Weights of a small GPT-style language model, trained from scratch on English Wikipedia: 3.12M parameters, rotary positions.
Each number is 128 + 24 x the weight over its row's rms, rounded and kept within 0 to 255. Layers, rows and columns count from 0. The size above them is the row's rms in percent of the matrix's.

# layer 11 MLP up, 256x96, rms 0.118, rows 0-23, columns 0-95
size [ 95  99  97  93  99  98 101 105  92  94  99  96  97  94 102 103  93  97  95 102  96 103 104  98]
[[147 127 140 103  87 157 115  99 173 127 152 111 134 115 123  91 148 150 182  76  89 165 126 146 125 133 158 139  91 116 126 102  97 145 143 148 112 113 131 132 142 125 103  96 116 113 136 153 131 172  71 170 139 100 122  96 106 131 116 127 125 130 152 134 119 162  99 108 131 153 153 152 137 136 102 167 104 131 118 111 137  82  80  93 121 137  91 106 156 117 136  98 141 134 117 141]
 [109 121  90 125 132  97  87 102 150 182 133 106 129 139 127 134 156 163 182 127 103 174 143 116 142 132 144 106 155 143 169 133 138  94 115 153 143 151 124 156 103 177 110 121 119 149 137 123  86 126 131 160  92  95 140 131 118 149 128 175 105 144 132 111 135 139 115  88 109 163 146 109  99 100 107 129  88 123 138 110 104 138 147 117 128 150 126 161 142  88  94 154  80 142 142 119]
 [128  77 130 120 164 115 126 145 106 144 114 109 112 132 137 138 128 129 111 136 127 141 106  75 143  95 111  85 129 132 146  87 128 100  83 143 125 103 115  86 121 112 176 154 161 137  85 140 127 130 148 123 111 164 111 108 112 127 143 155 144 120  83 132 125 113 144 139 145 121 131 142 120  93 133  91 117 118  95 149 138 109  52  85  99 116 135  74 114 130  96 115 154 170 137 129]
 [125 104 125 156 123 163 147 133 157 122 155  90 109  89 142 134 114 105 154 131 130 136 168  96 131 108 139 138 107 125 124  90 107 156 147 107 148  86 172  98 142 110 134  90 143 167 151 111 182 157 119 120 137 181 138 114 123 144 127 120 126 182 141  92 140 111 127 143  98 114 124 128 125  72 114  90 129 135 155 131 108 113 153 117 114 149 120 131 112 168 141 159 131 139  65 107]
 [132 122  82 134 120 153 146 103 101 134 200 161 131  93 132 122  90 171 109 152 116 159 130 118 148 155 140 141 146 108 145 114 136 118 112 159 170 131 153 135 136 151 114 208 112 145 167 139 119 110 118 103 103 141 163 156 157 140 133 116 151 109 158 126 134 158 122 174 124 135 145 143 149 139  90 153 124 142 114 173 133 137  94 156  98 135 102 143 135 144 135 122 101 138 115  96]
 [137 152 117 127 139 157 182 164  93 157 125 116 134 124 102  90 111 137  97  60 132 169 118 146 110 141 125 151 140 132  96 151 105 156  99 153 167 160 123 144 147 111  84 147  96  97 131 129 132 154 126 161 112 142 135 166 129 143 133  98 102 162 139 152 113  78  95 118 107 105 142 130 111 124 132 131 113  99 132 120 109 139 119  49 114 105 131 120 149 121 143 157 108 127 138 122]
 [115 109 153 167  92 135 139 106 136 124 157 172 151 143 140 101  94 120 121 141 136 129 131 119  96 139 123 128 105  56  98 143 145 142 105 160 130  89 103 128 117  95 104 155 163 121  82  96 117 102 133 147 136 167  96 138 120 119 123 127 106 109 143 112 143  72  85  98 116 105 120 133 125 136 133  94  95  84 105 123 143  88 107 132 106 146 127 152  96 125 106 102 123 116  79 127]
 [128 111 130 145 111 139 135 136 136 105 118 146  89 128 120 185 101 127 114 101 108 139 138 143 118  90 105 111 101 191 109 165 114 142 143 117 123 145 142 118 123 186 113 118 125 119 125  81 129 170 126 111 179 127 100 151 148 161 149 133 140 128 106  92 141 131 113  89 120 129 114 162 109 109 128 179 104  97 134 142 139 147 122 147  90 193 151 141 124 122  88 131 157  88 126 117]
 [ 99 107 160 137 151 136 158 116 171 132 127 112  87 119 124 162  82 124 170 115 116 110 134 118 137 156 155  87 140 153 171 101 183 170 145 119 127 131 161 111 112 137 165 138 147  89 132 110 156 106  93 135 150 135 153 153 143 114 122 155 118 114 138 137 156 146 126 123 134 156  52  96 129 107 128 139 140 184 108 140 125 139 111 131 142 138 167 138 134 140 153 167 131 134 153 139]
 [118 145 151 179 170 182 120  81 170 120 115 119 134 107 129 125 125 121 130 179  88 152 122  88 129  85 129 150 137  98 103  98 108 114 159 173 132 122 149 120 113 115 139  88 109 123 113 110 129 163 148 119 126 120 116 106 135 142 142 123 151 120 134 183 179 135 102 139 113 101 113 171 130 126 122 162 136 139 136 126 123 141 144 141 107 122 187 164 155 130 125 100 105 115 152 155]
 [154 125 148 128 105 114 126 119  84 157 153 194 125 111 165  68  98 105 142 157 127 115 138 124 114 149 114 110 126 106  99 126 146 111 167 103 143 176 148 109 102 171 119 110 104 124 146 131  99 117 134 114 111 125 133 161 134 145  89 151 150  85 127 116 103 156 139 151 105 108 128 121 127 134 177 155 124 107 101 126 133 190 130  84 113 126 129 130 138 156 113 142 135 168 132 161]
 [133 167 125 162 120 122 159  99 145 139 161  92 112 138 121 125 138 117 130 121 126 161 101 131 132 140 123 143 130 147 142 119 175 140 172 182 118 153  98 130  89 116 110 116 107 114  55 169 151 112 129  98 165 188 137 117 123  93 100 151 110 129 128 139 148 132 144 164 144 157 100 120 114 142 158 148 118 138 127 158 101 110 129 121 160 113 183  83 131 134 111 106 149 113 115 119]
 [ 53 108  98 136  99 135 132  92 106 130 110 119 128 115 144 139 107 137 179 157 104 109  98 129 111 102 120 170 167 105 153 148 147 166 138 121  54 120 132 151 144 142 161  76 157 130 151  90  91 131 164 109 120 138 141 134 144 144 124 116 122 143 133 165 117 149 142 122 111 124  76 132 119 138  70 157 156 136 112 129 131 131 116 124 130 123 121 136 153 128 120 113 130 102 100 141]
 [108 122 129 168 123 146 152 132  95 146 110  99 127 109 147 168 182 167  55  99 112 133 124 166  74 106 141 125 152 110 117 122 144 154 124 113 144 128 134  94 131 147 148 121 135 129 133 108 157 101 173 131 119 131 133 121 138 133 127  91 120 151 132 126 137 117 114 189 146 159 129 150 136 121 119 137 150 121 132 132 109 155 156 144 149 166 121 106 124 172 147  56 109 120  95 112]
 [ 95 135 116 118 107 131  78 115 116 113 112 131 131 138 140 178 133 175 120  87 125 112 147 150 120 113 116 118 107 106  96 132 137 139 123 119  75 105 119 113 114 165 124 162 186 131 157 105 156 152 163 102 120 138 155 141 130  79 121 114 133 137 105 156 130 116 122 143  63 126  95 139 136 143 152 120 144 122 102 118 133 166  82 122 153  90 111  90 137 132  74 145 131 114 115 160]
 [ 94 136 136 131 111 141  91 135 109 126 150 100  79 125 177 152  84 117 107 153 126 131 113  98 109 109 151 154 119 122 155  91 153 124 111 145 124 124 113 180 105  98 137 132  90 119 136 139  58 144 107 118 145 132 150 154 119 115 145 140 163  96 156 134 120  92 119 125 148 117 135 121 107 146 144  96 165 149 160 167  79 149 141 152 146 155 136 121 145 133  96 112 104  94  91 147]
 [132 147  96 159 118 147 121 108  88 124 125 125  86 159 135 137 131  95 101 110 129 137 123  79 114  89 146 178  94 111 135 155  96 105 102 114 137 135 160 124 143 107 109 135 139 130 111 123 148 109 120 142 117 141 153 157 117 159 158 120  97 129 162 161 143 134 177 118 120 159 180 132 152 144  96 113 129 153 114 152 146  85 185  90 121 144 100 126 137  90 100  91 124 116 160 108]
 [108 150 143 165 171 112  94 152  68 113 163 133 108 113 137 136 114 141 109  85 167 133 103  98 121 115 132 112  72 122 115 123 132 110 143 103 116 137 115 125 177 117 117 145 135 130 104 140 105 100 141 104 134 114 129 140 130 131 160 134 173 123 159 134  96 154 118 140 103 145 155 108 159 169  99 125 136 153 113 120  95 135 148 125 100 133 167 112 140 154 134 186 166  77 146 152]
 [ 86 149 133  88  97 132 141 128 144 138 110  99 152 144 147 171 120 181  87 117 168 151 153 148 125 111 102 122 126 119 122 118 154  98 132 125 145 105 134  90 109 140 137 149 137 119 118 138 147  87 171 126  71 130 120 108 120 100 106 141  88 154 124 133 140  97 105 145 156 127 116  98 129 129 121  78 125 121 144 184 133 116 121 121 107  91 145 177 134 122 125  72 135 131  93  96]
 [103 124 160 138 160 108 112 137 120 130 135 138  89 140 124 102 160 114 133 109  83 133 154 165 147 123  98 135 128 153 145 106 129 121 122 186 110 161 127 133 139 106 115 162 103 116 127 106 143 159 152 133 120 147 116 119 137 147 151 116  62 124 101 145 163 120 126 103 136 133  98 170  86 126 178 162 129 120 122  74 142 116 144 101 172 109 130  94 102 146 179 168 116 113 111 132]
 [140 102 181 126 164  97 147 131 127  92 164 151 125  78 144 114 146 149 133 139 157 108 139 108 145  80  79 131 187 141 112 102 161 127 117 139 144 144 105 147 133  76 148  94 151 129 132 130 145 116 114 146 104 137 121 123 135 153 129 124 135 188 103 120 146 136 123 139 103  73 125 117 119 121 117 112 135 112 131 121 140 115 134  97  84 102 158 157  98 171 124 170 131 151 131 147]
 [ 85 165 149 109 133 100  80 135 141 161 144 124 107 135 151  87 136  97 133 125 104 113 155 138 115  65 149 124 141 107 126 150  85 110 116 162 119 137  76 131  83 112 109 137 142 138 133 146 107 148 133 135  88 159 153 132 150  92  89 112  99 111 107 118 146 123 147 102 151 107  75 140 156 112 167 111 124  86 100 122 127 146 132 146 126 132 112 125 137 117  81 165 139 139 126 154]
 [129 127 118 141  95 136 112 112 115  61 139 111 179 120 126 125 158 128 125 184  96 139  96 127 178 122 159 129 124 122 124 160  76 134 115 143 132  93 118  94 136 165 101 132 147 110 145 149 128 131  82 128 133 102 127 118 144 178 105 113 152 134 149 143 108 173 119 154  87 151 103 102 131 138 121 110 129 129 125 167  90 133 158 167 132 132 132 147  87 145 132 164 110 145 161 136]
 [147 131 129 191 152 144 138 129  86 116  76  99 133 120 141 144 132 119 102 136 114 104 132 129  81 143  90 146 129 145 151  99 150 100 118 126 107 125 149 126 131 117 102 149 126 127 174 103 141  94 100 116 152  87 135 152 107 158 163 134 157 103 142 131 141 128 144 138 113 137 121 124  94 169 152  90 129 122  84 142 179 146 153 116 120 137  99 119 129  64 166 102 112  92 109 129]]
# layer 11 MLP down (transposed), 256x96, rms 0.106, rows 0-23, columns 0-95
size [ 92 100  97  97 102  96  99 100  95  96  99  97  98  99  98  98  96 100 101  98  97 106 104 110]
[[ 83 102 125 123 140 160 169 111 211 110 177 179 106 143 125 136 120 116 162 113 119  96 141 147 138 106 106 158 116 115 146 180 107 116 140 149 137 133 123 169 149 184 112 101 168  90 116 117 129 130 158 164 139 113  86 127 117 143 153 103 149 121 121 107 144 133 148 106  95 135 150 145 119 125 116 150 148 100  96 135 127 135 123 132 144 120 169 152 149 120 124  98 126 125 132 125]
 [128 150 141 132  70  95 124 172 160 103 129 157 154  83 151 100  90 114 113 123 112  88 138 109 114 102 129 140 112 194 145 167 115 149 157 121 164 132 143 120 126 115 155 122 142 151 174 153  91 140  97  97 107 144 137 146  89 152 115 138 117 128 138 123  97 138 108 158 135 162  95 116 125 147 172  74 120  92 130 111 135 108 134 126 142 114 128  98 138 113 114 116 152 139 143 147]
 [119 114 137 144 144 137 144 150 109 161 111 143 134 166 160 148 136 154 162 147  90 123 118 101 137 117 131 125 112 124 137 121 151 113 145 136 125 107 157 116 162  70 174 155 126 112  92 160 123 135 120 139  98  94 111 160 156 176 120 124 128 138  96 158 185 123 142 121  92 132 154 138 105 144 111  60 102 121 135  95 160 137 171 126 158 118  84 110 126 174 137 149 132 126 139 122]
 [134 132  87 181 155 110  99 134 115 128 133 148 138 141 138 139 109 126  85 167 135 115 124 136 119 149 116  95 128 132 144  99 121 111 135 124 128 143 140 128  89 121 154 109 148 139 156 131 157  86 110 161 128 125 156 111 199 134 105 125 106  90 192 121  96  99 160 157 101 130 152 124 146 101 129 103  93 112 124 140 102 120 155 125 105 150 106 140 161 163 113 131 120  99 194 113]
 [153 145 123 153 142  93  97  96  87 126 150 107 123 106 116 117 112 122 129 133 150 106 135 120 118 129  83 128 139 118 142 118 183 114 149 106 140 162 137 125 157 144 121 126  93 132  90 169 188 103 126 130 138 133 136  52 201 111 139  87  98 123 124 107 114 124 113 121 130 127 135 133  99  77 132 134 135 116 137 144 130  98 121 146 161 130 138 152 111  95 138 146 151  90 145  96]
 [147 161 128  91  80 120 117 139 126 133 129 118 158 119 102 144 100 126 109 124 156 123 124  76  95 178  80 147 113 129 126 141 144 122  86 100 173 111 120 132 133 115 123 173 140 110 142 139 126 169 117 119 113 139 108 128 187  98 144 131 116 130  88 122 142 108 138 137 131 122 105 126 137 121 129 129 115 148 197 159 109 137 111 152 130  90 124 126 137 141 147 170 119  54 113 106]
 [132 138 128 138 112 139 110 116 159 139 146 181 136 134 115 141 124 168 122 107 116 126 103 152 123 152 151 149  95 145 105 143 126 175 119 134 107 157 154 104  84 123 120 116 145 115 146  96 159  76 132  88 113 154 105 161 163 161 133  98 155 182 152 124 166  79 138 109 148 132 100 147 125 136 129 151  76 127 119 151  82 123 120 114 131 128 126 119  97  97 127 135 131 147 126 189]
 [134 119 125 131 202 120  97 149 127 126 116  89 168 137 120 112 142 142 194 122 132 153 139 126 138 119 184 132  91 156 142 105 148 117 126 145 140 124 137 130 108 110 193 120 100  78 110 115 118 131 125 132 100 158  97 137  91 144  99 151 123  93 139 121 136  98 147 145 147 150 117 104 131 150 130 119 121 109 127 139 156 159 150 134 160 128 135 124 153 151 126 163 189 172 118 121]
 [101 136 107  72  93 137 128 133 150 139 105 104 119 122 134 112  93 153 143  97 120 111 111 116 156  87 119 183 129 146 153 134 127 141 113 168 126 164 135 128 167 143 150  96 147 133 151  98 140  95 123 147 165  87 161 103 120 148 144 139 139 107 132 132 140 101 153 113 151 101  81 120 120 161 100 140 126 127 134 123 118 140  83 118 129 194 127 134  88 141 119 112  90 106  79 150]
 [106 148 107 101  83 106 173 120  97 109  89  95 117 142 119 128 141 122 141 171 116 135 153 135 104 118 142  92 142 154  90  97 146 122 144 142 133  93 144 132 153 137 133 128 111  96 139 147 128 141 102 105 165 107 101 155 179  73 136 145 120 129  99 125 138 117 124 162 133 133 135 127 128 160 158 109 146 158  96  82 100 132 105 132 179 156  83 148 101 166 142 146 147 154 108 137]
 [141 116 145 151 127 192 126 113  93 155 150 145 181 103 107 129 148 136 115 123 152 132 103 160 115 145 207  98 152 124 106 131 146 136 138 109 135 181 136 171 147 116 103 152 131 123 133 166 168 133 134 117 118 105 130 154 132 154 152 142 135 153 128 152 148 131 145 148 136  74 131 143 130 102 156 138 143  96 175 120 117 159 134 142 154 105 117 124  74 126 105 119 125 105  95 133]
 [130 112 157 138 122 114  75 107 127 108 126 114 123 128 148 121 141 124 114 152  71 135  98 133 111 139 115 142 118 108 139  98 115 117 155 130 109 114 194 127 110 128 161 136  98 121  90 142 136 143 155 128 176 134 129 140 133 169 123 139 143  72 107 156 120 114 142 123 144 127  89 104 139 123  99 108 126  86  86 137 167 106 163 115 115  97 130 148 172 132 130 157 198 158 106 119]
 [101 136 188 145 125 157 104 118 171 139 134 116 151 176 139  93 139 129 123 136 165 117 131 128 148 106 135 105 119 128 101 124 128  80 124 131 170 130 136 127 118 118 178  79 129 132  81 116 104 107  84 134 143  91 156 161 158 117 142 128 115 136 174 147 137 116 109 146 155 103 138 103 135 135 137 138 135 151 161 128 137 122 131 154 142 125 145 128 111 186 161  93  67 104 121 135]
 [182 127 143  94 147 128 113 115 132 127 104 120 134 146 116 105  61 105 127 133  95  96 134 103 104 148 109 120 143 113 141 157 119 137 114 110 129 114 118 145 151  96 149 157 131 124 134  98 141 119 123 154 159  89 110 126 109 157 139 107 136  89 181 150 123 149 117 140 117 110 194 145  82 119 136 176 123 130  96 164 145 145 115 151  69 103 115 102 134 100 156 149 137 137 101 102]
 [147 106 161 127 105 129 114 159 138 155 115 144 149 172 161 114 160  99 119 151 127 189 126 148 126 130 151 138 159 120 123 131 103  93 148 127 120 156 141 172 127  89 111 171 110 141 147 121 142 178 130 128 134 127 149 142 138 137 169 156 166  93 133 150 141 184 130 135 129 104 102  83 170 122 126 103 145 176 108  93 125 174 158 118 127 140 139 144 143 117 118 147 104 116  98 136]
 [131 123 123 113  95 108 145 106 118 103  89  85 109 162 149 119 145 145  91 142 165 106 128 130 138 139  75 118 134 153 157 161 159 136 143 130 104 147 145  92  83 133 136  95 107 156 130 132 152 157 149 127 120 121 153 181 109  70 137 107  95 128 133 116 122 157 129 110 151 145 108 129 136 118 143 155 143 144 107 161 113 167 107 121 127 174 175  78 129  92 124 120  97 116 102 134]
 [144 158 136 104 213 129  89 124 115 152 121 112 177 160 122 126 144 142 140 115 129 108 108 130 126 150 121 101 117 131 151 144 144  78 117 129 120  77 126 161 119 120 167  88 110 103 128 107 124 150 145  94 139 118  99 150 137 121  82 106 126 110 104 100 155 149 122 154 107 107 151 146  99  97 122 124 106 119 126 135 135 107 127 128 128 101 117 126  91 112 158 180 187 139 109 150]
 [146 110 165 181 119 124 118 105 139 133 130 175 115 144 158 119 127 121 119  88 101 143 156 157  75 157 145 151 147 114 161 170 150 149 127 121 111 121 113 117 128 121  83  64 146 130 145 132 105 121 160 162 141 110 106 110  99 128 147 135 103 129 162 144 127 118 125  91 169  91 151 134 108 139 120 105 174 140 143  94 148 137 134 151 126 125 131 153 144 172 113 146 169  97 140 155]
 [115 125 132 130 131 135 136 151 125  94 136 123  85  91 128 101 145 119 180 124 117  81 131 129 103 133 110  87 105 128 121 148 131 113 114 118 109  94 127 123 185 136 117 128 128 193 130 128 127 159 114 124 120 125 153 128  75 176 101 129 110 117 108  71 144 101 152 117 138 134 131 108 124 122 130  96 124 161 125 107  73  95  91 121 158 138 111  92 120 113 107 144 147  70 137 158]
 [147 126 112 181  67 144 143 187  95 132 125  91 118 129 102 129 107 114 139 110 129 143 119 115 129 129 201 104 129 125 105 175 112 108 100 143 115 108  91 172 152 112 135 156  99 183 126 119 128 124 135 149 194 148 138 131 143 126 163 108 117 126 162  94 151 129 124 110 125 114 133 127 117 103 119 143 107 137 113 126 150 153 120 128 101 113 102 105 125 179 135 135 143 133 151 128]
 [117 144 125 139 113 109 155 136 131 142 136 134  87 176 131 101 158 169 108  85 115 133 151 115 172 175 194 135 146 107 109 138 128  63 132 147 115 146 137 139 111 130 132 150 142 104 112  86 131 148 139 127 123 110  90 110 179  91 143 123 164 143 158 165 132 132  97 106 140 162 148 180 107  98 109 123 126 141 137 147 104 104 127 150 146 115 133 129 166 136 147 109 120 149 126 114]
 [105 115 112  99 107  86 137 130 135 120 114 142  99 152 144 135 134 128 136  89 144 130 143 149  94 119 150 130  82 146 123 100 175 141 153 109 125 120 174 125 141 141  98 123 127  73 152 119 141 130 120 105  98 121 118 111 106 149 142 123 122  79 172 133 100  69 165  97 116 118 171 127 139 122 156 115 118 166 106 151 124 130 134  91 103 139 152 163 111  87 116  84 100 161 103 148]
 [127 149  84 160 101 161 140 138 116 146 120 136 142 156 127 108 129 124 186 152 129 119 126 111  95 116 127 140 127 122 119  77 148 142 101 137 117 145 133 101 121 120 137 112  99  81 124 148 134  56 146 121 114  89 101 131 174 110 107 110 127 142 104 117 161 155 186 112 105 133 120 176 121  92 164 146 138  92 130 130 163 139 121 130 178 115 148 139 109 124 106  96 147 107 103 136]
 [133 171 141 144 145  83 156 103 127 163 106 132 173 153 123 137 110 164 141 144 117 117 105  98 144 120 152 118 116  90 154 139  83 159  80 139 149 122  93 127 122 114 139 148 135 129 120 125 118 118 125 218 140 174 120 169 192 135  99 152  74 130 108 117 155 126 139 126 157 123  82 132 135 148 125 137 167 116 117 121 124 134 142 135 114 128 127 111 132 129 140 133 102 128 108 117]]
# layer 11 MLP gate, 256x96, rms 0.122, rows 1-24, columns 0-95
size [ 87  98  91 106  92  96 105  98 100 101  95  97  97 103 101  97  94  99 100 107 114 100 101 105]
[[133 137 135 139 106 122 127 163 141 136 130  92 110 140  91 144 139  90 166 122 137 158 116 114 109 116 128 129 169 159 114  82 136 160 158 187 132 124 115 142 126 169 140 142  62 123 137 145 130 127 152 141 132 135 135 156 139  94 158 135  68 138 137 115 164 101 142 108  88 168 150 149 109 127 147 110 129 127 161 133 129 111 103 136 147 144 126 135 108  87 135 152 155  73 120  81]
 [148 189 142 133 112 143 144 123  96 142 100  92 147 161 136 108  95 110 120 117 111 140 149 175 146 138 150 155 120 138 156 115 132 142 130 154 120 118 129 160 165 114 119 135  82 155 140 139 140  93 109 157 120 118 117 160 124 131 132 167  58 125 145 122 131  71 130 136 151  90 130 173 124 166 149 122 174 124 130 144 114 120 190 121  93 117 157 136 110 117 163 119 130 137 133 135]
 [156  94 125 118 137 143 157 127 119 146 133 119 107 112 105 151 120 129 119 101 141 125 122 112 121 169 111 115  91 115 171 118 129  74  90 137 119 161  95 112  70 115  96 157 103 142 129 122 145 107 159  83 121 105 110 137 124  91 165 101 137  94 167 158 126 158 183 118 151 156 152 142 131 112 153 153  90 146 132 176 118 155 129 124 148 122 119 125 161  96 164 120 151 112 113 124]
 [113 138 116 129 158 116 151 173 158 130  96  88 128 149  75 128 144 139 168 111 142 110 133 103  98 121 101 117 127  97 132 110 119 178 166 109 153  64  81 143 109  99 125 115 131 104 150 156 124 125 113 129 116 118 110 133 123 114  75 144 106 135 114  91 142 101 141 130 117 141 119 149 110 149 182 141 135  89 120 121 164 123 147 158 138 120 108 144 136 113 127 154 165  77 148 152]
 [145 148 156 172 148 113 119 157 150 150 126 110 122 137 144 120 115 155 132 104 114 122 122 127  88  96 104  82 116 125  76 109 134  98  90  97 149  96 119 124 107 102 117 160 141 168 166 120 106  77 153 151 157 112 113 150 125 111 152 112 103 138 128 130 158 135 126 116 149 159 142 154 154 115 150 101 147 131 138 127 171 137 161 196 117 137  84 151 112 115 143 103 172 111 144 110]
 [148 110 131 170 138 107 114 117 143 165 138 179 133 145 132  75 131 141 120 148 150 157 201 155 128 161 128 125 111 126 141 115 161 158 133 148 131  92 165  94 126  91 127 155 123 127 138 108 127 135 148 115 125 110 137 136 142 150 165  84 135 123 125 143 106 140  97 102 118 183 148 166 116 157 162  59 126 114 106 158 143 131 134 102 127 121 106 138 124 125 137 126  99 170 122 152]
 [ 98 142 111 102  99 118 107 143 152 111 121  96  66 147 102 106 139  93 127  67 152 119 143 106 128 153  95 132 151 139 103 104 115 163 125 150 118 136 124 152 158 145 107 108 139 130 102 136  73 129 117 134 167  74 148 118 124 117 130 159 114 148 105  89 140 130  70 115 118 131  98 147  98 104 131 133 156 122 132 128 122 126 144 117 121 181 153 120 154 111  85 133 108 108 147 167]
 [152 130 149 164 168 111 121 134 143 150 124 117 114 119 135 135 102 155 114  90 125 106 162 122 110 127 130 121 131 143 116  39 151 141 102  98 159 112 134 128  96 118 121 169 110  86 138  98 124 141 120 129 147 121 126 185 130 132 148 145 127 117 113 122 173  92 123 152 139 138  86 110 100 120 145 155 122 158  90 148 150 169 145 109 140 139 132 137 134  74 146 153 167 149 162  96]
 [103 135 118 114 133  65 136 175  98 151 160 103 155 143 105 112 167 164 105 118 110 120 131 111 127 132 100 113 149 139 140 135 154 130 150 106 106 105 136 169 160 144  94 144  83 181 104 113 107 122 124  97 127 147  99 160 119  85 121 119 129 134 104 108 166  90 126 165 149 126 142  95 120 158 127 100 123 125  98  93  95  97 126 157 150 103 100 137 171 126 143 131 141 135 123 155]
 [179 105 135 144 142 145 140 177 125 162 149 152 127 118  84 139  81 123 148 145 103 119 186 145 131 169 112 154 129 139  98  84 143 154 121 129 124 103 138 131 125  93 114 112 118 118 104 165 117 120 156 150  99  93 162 103 147 119  98 126 136 124 117 101 164 143 108 138  94 130 118 135 131 122 185 104  97 137 150 161 132 135 134 105 166 123 124 166 119  79 111 160 111 119 151 150]
 [140 175 141 152 137 131 135 157 109 140 142 123 138 130 124 148  87 126  91 133 145 114 160 135 161 174 146 125 148 157 120 126 115 144  65  93 137 133 122 109 153  71 123 157 129 116 146 143 148 125 119 161 153  76 123 135 104 120 134 137  72 136 125  98  79  94 182 135 116 130 147 140 147 123 127  66 121 135 143  87 113 115 118 100  99 160 133 111 140 150 115 111 136 126 118  95]
 [131 133  78 132 145 106 127 143 109 140  98 119 165 112  98 101 163 147 139 134  96 161  88 125 108 132  96 141 139 104 112  98  97 158  96 115 134  99 133 133 151 141 137  99 162 121 130  58 136 174 154 123 158 113 118 140 118 114 135 115 118 118 105 161 150 112 137 113  90  97  98 168  83 150 109 164 139  82 101 123 186 126 121 144 128 137 118  98 132 114 146 136 154 113 109 114]
 [121 152 119 117 131  82 140 148 148 172 166 158 111 131 125 174 158 130 100 135 128 141 120 150 146 129 142 150 130 144 151  88 121 111 156 153 127 143 108 144 100 119 134 153  83 129 128 114  97 125 108 102 104 123 109 102 153  72 111 154 114 125  94 109 113 110  83 143 142 156 100 128 119 161 196 138 100 102 112  80 138  90  95 100 158 120 104 127 101 148 136 158 118 124 106 140]
 [128 119 105 126 138 100  76 115 135 121  82 127 129 120 145 115 144  99 126  98 132 157  89 124  93 161 106 130 130 135 125 122 134 144  75  72 127 121 116 122 118 143 133 118 138 133 130 106 155 174 109 159 106 145 105 112 128  68 103 116 114 127 119 132 139  75 144 134 104  45 108 139  90 131 118 155 135 109 129 116 139 131 115 144  83 100 138  94 156 138 145 117 135 178 140 126]
 [144 152 122 130 127 114 152 171 132 145 106  84 107 130 143 141 129 127 100 104  92 106 115 106 109 133  82 104 179 121 127 120 136  91  99 136 141 126  75 129 129  94  76  98 119 154 148  95 150 164 130 162 130 136 127 141 139 112 125 152 103 149 118 154 126  68 149 112 107 101 152 134  91  80 157 149 125 125 129 123 155 134 124 125  90 158 174 116 160 121 153 105 129 165 130 130]
 [124 158 106 129 159 126 109 186 118 143 114 129 110 120 160 100 101 154 109 142 144 115 158 129 117 130  91  49 115  96 122  96 156  77 134 134 110 145 119 148 165 120 162 165 121 108 129 106 108 144 116 136 106 162  80 144 116 121 124 109 149 115 106 126 109 129 142 158 105 131 132 120 111 106 155 108 112 119 109 107  85 146 101 105 149  78  97 116 117 138 123 189 142 133 137 126]
 [124 121 158 114 122 158 102 137 120 140  78 123 145 141  96 102  95 129 150 164 144 115 111 104 141 140 119  95  83  98 174 100 163 161 165 108 125  76 115 143 135 109 131 152 117 117 135 144 114 165 120 146 177 122  77 122 133 155 166 133 132 140 117 157 148 129 147 161 140  81 128  91  69 115 116 106 115 123 118  91 126 142 126 146 146 129  85 135  88 125 103 123 143 129 113 127]
 [121 151 113 140 149 119 130 140 157  89 133 131 109 111  72 118  71 165 160 128 148 165 131 128 127 125 128 162 130 194 135  90 123 146  96 138 140 118 133 114 137 119  76 163  98 150 153 162 152 122 167 105 102 132 122 121 141 121 106 108 164 160 150  74 131 150  92 114 102 126 106 165 120 169 131 136  99 137 119 129 119 138 140 123 136  86 159 149 148 149 142  99 121 125 101 128]
 [153 143  84 134 139 145 163 171  96 168 117 153 175 138  90 121  95 167  86 118 154 136  88  88 149 148 104 119 110 122 119  91 120 122  99 101 160 112 148 157 146 125 122 119 109 106 149 114  99 147 119 119 169  90 101 180 132 113 151 160 162 134 101  98 132 129  93 137 135 117 112 125 125 118 132 101 152 140 103 151 151 141 134 169  94 136 149 136 147 121  99 120 140 137 161 117]
 [133 138 124  85 149 129  93 142 149 144 160 155 152  87 173 114 129 134 119  92 138 178 156 149 108 146 126 156 122  89  99 122 141 133 156 148 127 162 127 134 112 147  87 167  68 132 143 142 147 124 117 117 144 123 182 105 121 158 101 112 156 102 118 118 130 116 113 136 128 169 132 154 119 132 142 145 141 118 142  90 139 105 180 128 125 141 105 130 165  69 103 112  98 108 122 149]
 [100 121 118 109 128 111 119 136 113 110 122 113 118 115 116 114  96 141 128 130 114 143 160 179 123 129 134 135 152 163 119 131  85 151 108 133 120 123  69 102 111 123  63 136 128 136 156  98 112 118  80 126 119 105 131 135 154  92 120 135  99 146  95 108 138 113 130 128 104  89  92 140 116 127 161 148 165 121  43  88 102 143 116 104 130 113  83 126 153 127 120 159 163 141 103 138]
 [138 117 115 114 147 151 143 138 163 162 137 121 162 141 110 140 148 160 121 153 116 183 136 127 151 111 126  87 149 179 106 109 138 120 152 112 157 133 154 173 138 122 104 130 123 110 129 134 178 176  83  97 161 169 144 108 144 123  85 168  78 107 112 120 136 152 119 130 148 153 125  77 135 153 103 106 100 138 121 132 103 132  97 145  96 110 119 151 137  90 127 135 120 108 146 153]
 [151 130 149 140 130  91 110 176 121 142 118 149 126 157 122  82 142 182 144  66 144 146 116 119 158 120  99  99 101 121 100 113 102 139  93 145 155 149 130 146 123 124 142 160 130 127  87 139  71 153 154 148 139 143  98 135 149 126 110 128 103 151  83 111 131 154  78 125 148 116 146 160  97 120 126 152 134 110 147 131 104 115 137 137 114  84 158 125 131 151 107 160 166 140 165 116]
 [115 120 151  97 139 137 107 131 123 107 143 157 145 133  73 107 122 142 146 103 147 110 179 140 141 140 124 100 139  89  81 127 121  82  97 147 120 113 113 140  90 109 114 150  61 140 123 114 182 147 126 178 104 143 110 123 149 109  96 114 135 115 104 104 137 113 144 153 112 134  87 118 132 114 113 118 153 122  63 111 149 110 147 109  93 115 130 122 123 119 138 121 132 152 173  88]]